config = dict(
    n_head=2,
    d_mlp=1280,
    norm_place='pre',
    qk_norm=False,
    init_std_down=0.0,
    optimizer='muon_variant',
    weight_decay=0.0,
    grad_clip=0.5,
    decay_fraction=0.715,
)
Each number is 50 + 12 x the weight over its row's rms, rounded and kept within 0 to 99. Layers, rows and columns count from 0. The size before them is the row's rms in percent of the matrix's.

# down: layer 5 MLP down (transposed), 1280x320, rms 0.0347, rows 42-61, columns 240-319
# up: layer 5 MLP up, 1280x320, rms 0.139, rows 43-62, columns 240-319
down42 106:64 65 46 70 56 35 43 33 33 59 51 27 38 26 48 37 21 42 56 62 55 38 57 66 74 54 46 65 44 46 58 44 60 26 61 39 59 34 56 58 35 49 46 44 48 58 47 34 45 63 62 53 30 86 62 44 48 51 59 59 45 45 38 31 47 69 49 48 60 37 48 39 52 78 44 45 56 34 44 47
up43 093:37 50 47 42 40 30 73 70 44 54 36 62 36 52 47 50 46 35 68 34 75 52 57 44 27 48 57 63 29 64 33 50 51 43 49 43 89 58 62 36 51 47 48 48 65 56 30 59 68 36 43 46 75 47 46 36 43 55 44 55 51 36 72 48 30 55 37 44 45 47 73 46 53 45 47 55 54 77 39 53
down43 102:54 55 55 46 37 67 47 48 29 52 52 34 33 72 76 57 36 39 58 48 50 72 59 50 62 42 35 37 41 30 54 47 53 47 64 55 51 53 44 63 45 44 60 40 42 54 67 59 52 36 54 66 49 39 62 45 43 60 58 54 21 44 40 52 52 55 64 39 44 52 30 47 52 34 39 67 52 41 40 57
up44 111:72 29 55 55 68 47 41 27 49 39 71 58 25 36 63 51 48 64 66 33 43 42 59 72 64 50 57 50 74 47 51 60 59 49 64 61 38 54 44 54 34 55 70 56 57 65 54 38 59 48 51 66 46 47 44 49 54 48 32 54 71 68 55 57 54 58 60 34 41 57 26 46 43 50 45 67 36 40 33 54
down44 108:57 55 53 54 46 49 51 37 77 60 46 70 51 39 51 59 45 68 53 49 54 78 58 67 35 40 58 51 86 58 49 44 66 52 32 45 29 58 50 43 30 33 42 37 39 37 44 37 35 53 59 50 58 52 55 37 49 36 56 62 42 74 62 34 42 18 47 60 46 58 63 48 38 33 48 44 64 60 44 62
up45 103:55 41 74 63 50 38 46 39 48 65 58 55 38 59 46 54 67 39 32 49 32 51 50 36 57 75 56 45 50 37 48 42 39 53 36 41 39 59 50 47 47 58 46 54 57 58 57 55 57 55 65 41 36 66 54 40 49 43 51 44 47 51 48 76 43 50 58 51 64 67 69 32 61 39 63 45 47 66 42 48
down45 106:46 52 30 35 45 40 47 33 68 27 50 40 46 40 51 39 60 44 45 51 33 54 59 41 57 39 40 56 63 61 54 65 59 39 26 58 44 46 64 52 60 58 57 43 61 57 59 46 61 42 50 46 46 48 54 48 36 84 39 34 52 37 63 38 47 57 48 55 59 52 34 62 48 60 58 35 56 68 59 47
up46 100:53 57 37 43 59 56 45 39 43 65 65 49 51 58 64 55 45 37 61 52 46 61 60 55 37 50 53 64 47 63 45 57 53 49 21 44 38 61 56 66 38 30 62 54 56 46 27 54 60 57 48 69 61 36 63 27 60 53 46 40 51 43 48 52 50 39 48 40 51 68 39 55 49 53 26 38 61 62 43 56
down46 112:48 56 51 61 53 34 38 70 63 59 71 57 45 67 55 55 74 52 54 52 69 59 35 54 10 32 44 46 48 43 54 33 50 34 35 45 62 37 63 33 55 47 59 39 71 77 50 49 54 58 50 58 72 62 27 69 47 35 78 33 49 45 33 69 67 48 61 45 54 42 67 41 41 52 40 57 64 54 39 75
up47 118:44 35 37 38 51 64 47 31 60 48 78 69 64 64 53 67 67 42 58 52 41 48 60 62 40 60 35 61 67 43 39 38 55 61 50 59 66 62 50 35 46 46 36 65 52 33 56 33 17 45 80 59 71 58 64 59 62 65 47 51 32 41 46 49 55 39 61 40 81 41 48 54 39 73 34 37 50 49 35 55
down47 111:54 50 39 47 58 41 49 60 37 47 40 68 52 40 65 51 50 54 51 52 37 62 43 53 24 70 60 55 55 53 57 67 49 52 60 21 59 67 58 51 56 35 51 46 44 47 45 66 28 39 55 60 37 47 27 37 50 67 15 60 27 41 58 39 35 40 47 63 57 58 44 28 74 50 40 47 73 44 56 48
up48 112:40 57 41 37 34 64 76 38 49 38 42 52 56 72 69 47 57 39 72 53 43 75 41 36 51 52 60 37 48 40 40 41 50 49 44 33 36 48 62 52 49 55 67 37 58 61 51 48 46 57 48 50 46 46 37 29 44 49 46 82 39 64 65 65 54 71 48 50 49 67 48 57 56 51 40 35 79 27 39 43
down48 132:46 50 46 50 37 55 51 36 55 52 52 59 34 71 57 35 28 48 55 37 45 51 52 29 48 50 60 42 69 35 26 48 39 66 54 46 59 48 55 51 72 48 67 52 39 37 50 58 57 66 66 59 51 25 43 49 40 51 45 48 57 55 36 55 49 64 48 74 79 51 55 66 71 52 57 47 47 72 45 38
up49 106:29 59 66 55 45 70 29 44 17 64 43 40 67 46 45 47 48 53 75 42 51 53 34 59 54 26 49 56 55 67 73 42 49 61 61 56 34 37 60 36 43 32 42 48 45 50 47 49 35 22 48 42 37 49 45 51 44 23 72 80 54 62 36 29 66 52 68 39 50 79 40 34 46 61 53 63 39 41 60 44
down49 099:46 39 51 41 68 56 56 58 43 32 70 52 22 52 42 47 34 36 57 63 51 60 41 50 52 41 48 65 46 42 46 81 23 50 48 28 38 30 46 43 54 50 48 71 43 56 56 38 44 60 53 89 48 62 34 70 46 49 53 45 57 54 16 43 53 62 55 58 52 45 49 45 47 64 53 26 26 52 38 72
up50 102:42 30 66 37 59 32 39 54 50 51 29 48 48 57 39 48 44 70 53 45 50 50 49 44 55 71 43 49 67 26 46 63 68 48 53 47 20 56 67 48 41 58 50 33 51 43 38 55 48 29 52 37 43 32 42 43 57 40 61 30 46 58 57 30 63 58 49 44 42 15 59 60 42 65 57 66 48 43 27 53
down50 088:49 56 45 39 36 26 44 21 43 64 41 31 44 52 36 54 54 50 83 50 58 48 70 62 72 60 70 45 64 40 35 62 57 42 45 49 84 51 61 45 51 62 21 58 39 53 46 23 54 53 69 43 47 31 43 34 52 46 73 58 64 78 37 61 42 33 41 69 55 54 54 57 56 43 32 32 34 32 50 35
up51 106:54 51 49 39 56 48 37 53 29 32 42 31 57 75 58 50 18 62 47 54 32 34 69 38 62 44 55 65 27 70 56 62 44 41 55 43 69 65 43 28 45 45 60 49 47 43 46 36 59 40 67 63 66 61 52 35 54 45 47 66 32 69 60 34 60 59 42 54 54 56 42 55 59 62 31 52 73 50 34 61
down51 096:51 59 51 39 48 66 73 55 47 36 44 29 68 51 47 63 51 66 71 45 62 37 32 48 50 35 47 37 52 46 44 38 77 53 60 54 43 60 59 35 69 41 49 42 36 55 41 39 38 71 39 60 46 52 45 58 37 47 55 33 58 71 53 66 38 42 47 54 81 39 25 53 62 53 45 63 60 53 53 34
up52 097:47 63 67 68 56 49 44 78 57 63 60 56 40 38 57 42 52 52 35 32 41 47 53 44 57 51 52 50 36 54 32 70 56 42 45 52 52 55 55 75 48 26 42 43 52 37 47 62 66 52 47 61 77 27 36 64 58 80 55 54 57 32 39 50 50 48 57 44 30 53 38 66 75 37 21 42 25 67 44 37
down52 102:52 50 48 67 32 72 42 36 57 63 51 59 59 64 42 62 58 28 55 43 34 37 37 38 51 48 57 43 76 37 49 36 49 58 58 58 36 57 58 64 57 32 41 26 53 51 46 42 50 48 28 23 36 39 51 39 33 80 66 57 90 48 45 53 52 53 54 73 42 64 52 42 48 58 68 65 49 68 52 52
up53 099:48 37 49 49 39 54 39 48 66 51 57 40 62 68 40 65 33 58 30 57 77 43 48 44 40 49 68 44 45 34 64 76 52 49 51 45 57 59 48 35 36 51 46 63 42 58 60 43 20 31 60 44 46 41 58 23 46 57 63 55 55 47 52 46 33 64 36 74 58 45 69 45 48 67 30 34 38 51 46 46
down53 099:79 57 45 67 64 42 51 40 66 45 56 41 46 41 41 35 37 27 43 64 48 65 50 60 35 45 61 56 67 62 41 75 69 40 25 53 39 53 77 54 56 50 47 40 57 54 52 81 47 55 64 65 53 62 51 53 52 46 42 85 61 51 53 45 38 44 62 45 50 50 40 54 58 45 65 47 59 38 26 68
up54 109:51 36 54 54 66 62 35 51 50 52 59 39 41 48 45 39 67 58 47 63 72 53 39 48 71 37 63 76 63 49 43 52 71 40 46 64 60 57 54 60 62 40 53 35 42 57 37 59 37 78 64 67 56 72 69 39 49 41 52 36 24 47 70 39 53 39 38 59 56 69 53 54 34 61 45 41 67 46 46 67
down54 126:36 55 56 43 57 53 44 57 65 49 33 42 43 54 63 28 65 65 62 52 45 68 56 45 40 56 37 58 45 49 43 48 61 29 32 65 44 68 52 63 47 63 64 48 49 50 39 66 37 44 63 33 37 51 29 56 30 40 56 38 47 40 48 40 54 62 41 50 53 56 43 59 68 56 38 43 55 49 47 62
up55 096:50 55 62 51 32 65 74 57 57 51 64 35 59 35 47 18 31 54 57 62 37 68 44 78 58 41 63 55 47 34 22 51 49 30 58 48 47 48 63 49 52 52 47 38 41 38 56 52 58 74 49 47 55 42 51 51 43 41 15 48 44 48 35 39 41 63 69 53 34 41 45 53 43 48 51 53 33 53 48 53
down55 093:37 50 38 45 39 43 61 57 64 37 72 53 47 57 56 63 58 23 52 52 48 46 40 57 41 44 34 45 52 88 50 45 56 46 67 70 40 24 54 33 52 66 53 55 61 34 42 46 63 41 50 55 65 53 51 45 33 66 42 55 51 48 51 42 62 35 55 61 58 60 49 39 71 75 49 29 77 80 64 70
up56 101:42 54 56 49 37 38 47 49 42 70 46 50 62 57 38 42 38 59 70 67 51 69 63 51 45 64 48 71 49 30 70 51 56 57 59 53 59 56 36 57 35 36 76 39 40 77 51 50 56 29 57 45 51 50 66 46 53 70 57 40 59 41 55 52 61 60 59 67 12 38 42 39 53 59 45 13 48 50 54 32
down56 096:64 68 40 36 62 35 44 54 52 53 54 58 61 50 54 53 52 38 53 51 33 56 41 45 41 51 57 48 44 56 33 67 48 38 74 56 40 70 69 44 55 61 39 55 56 54 43 63 61 24 49 57 44 55 39 55 35 69 41 36 64 40 35 49 50 67 45 37 51 50 50 55 59 62 46 62 58 59 64 40
up57 103:49 50 60 59 59 61 32 42 62 40 56 40 49 71 51 50 53 41 39 87 57 58 70 54 57 72 46 71 44 51 36 61 51 51 45 32 32 59 52 62 67 47 54 55 86 29 46 31 37 61 35 38 56 41 50 44 42 49 16 30 43 59 53 51 52 40 38 48 48 69 64 57 63 38 64 66 49 67 51 29
down57 109:67 38 60 47 51 36 56 42 48 45 54 52 51 66 27 48 72 56 44 62 66 53 43 38 48 63 54 62 62 29 54 53 44 41 54 45 31 38 67 50 33 56 46 49 36 45 43 43 60 66 47 57 46 53 55 37 47 72 62 26 53 27 44 57 64 23 58 54 53 72 46 39 40 66 64 46 38 62 49 27
up58 102:54 56 74 45 51 41 58 44 65 47 47 64 56 54 54 42 38 58 56 51 77 65 57 54 44 37 36 45 59 66 30 32 55 68 47 55 36 56 36 64 58 40 66 39 58 30 36 51 48 37 63 49 38 55 64 46 58 43 48 29 27 47 55 60 62 52 53 58 44 42 38 35 51 49 48 80 61 51 56 36
down58 102:41 67 61 48 73 56 34 54 33 55 44 67 58 55 50 52 52 54 52 48 49 43 66 64 40 28 26 72 25 63 34 60 34 54 40 60 63 50 45 52 37 45 49 58 54 50 38 61 53 75 49 53 56 60 46 55 54 37 45 59 32 14 35 53 48 54 66 66 60 62 48 50 56 52 51 22 69 36 60 56
up59 104:33 58 60 57 57 08 41 69 51 77 62 61 54 40 35 41 42 33 40 50 50 43 64 41 52 36 32 45 43 48 50 45 38 37 64 58 53 43 46 42 39 38 20 64 47 70 35 39 76 52 51 59 51 42 45 45 79 26 52 53 72 73 67 57 50 47 36 25 55 21 56 75 51 36 37 45 44 27 54 46
down59 112:69 65 41 40 75 58 54 51 51 28 47 58 56 41 26 41 39 57 48 51 61 40 68 49 62 49 52 54 40 44 64 40 59 29 53 62 37 69 52 44 70 49 42 51 46 38 42 35 47 57 40 39 17 43 56 47 53 57 39 66 41 60 55 44 38 43 40 46 49 28 61 55 58 44 61 33 38 34 61 33
up60 101:45 62 64 60 35 63 62 56 53 62 47 65 65 57 65 54 47 33 29 47 30 45 58 64 55 27 51 43 43 46 30 46 78 57 46 57 52 39 50 58 46 46 41 69 52 44 55 57 41 59 50 56 66 47 44 34 51 40 44 54 77 59 56 32 40 38 68 33 78 57 46 61 33 30 55 72 53 58 73 22
down60 096:31 38 45 47 62 61 70 54 60 72 43 46 45 63 60 76 40 62 59 67 63 54 48 35 27 57 54 43 51 46 61 47 69 72 43 49 44 51 58 56 47 47 76 69 52 46 38 37 63 54 55 53 32 44 35 60 67 56 56 41 63 37 63 50 51 53 55 51 45 57 77 66 39 47 61 59 39 45 46 42
up61 110:46 55 62 57 54 58 49 43 67 38 42 52 30 62 72 84 49 63 61 42 43 71 57 22 43 52 58 45 56 59 48 40 56 36 64 47 45 53 29 59 56 42 39 41 42 58 51 54 45 59 50 65 59 65 69 34 54 46 65 40 69 57 44 68 67 21 49 38 35 35 51 42 44 43 34 36 53 29 65 59
down61 107:55 60 63 43 48 43 49 46 51 34 44 46 51 53 60 51 30 67 66 39 32 39 40 46 37 55 57 48 58 53 56 43 46 35 64 46 34 50 43 60 53 42 22 35 78 68 76 59 53 61 66 51 50 57 58 51 39 44 35 61 40 75 46 63 24 47 43 46 42 46 38 68 67 62 38 72 39 26 41 66
up62 107:50 44 50 38 71 35 43 41 62 60 69 49 56 57 54 55 64 42 67 54 26 32 53 55 57 70 47 58 31 66 84 38 65 55 66 56 36 45 44 35 61 34 58 50 43 58 50 43 37 37 38 58 62 53 36 51 38 41 61 69 68 30 58 54 56 49 69 61 55 57 41 34 26 34 60 62 42 58 48 49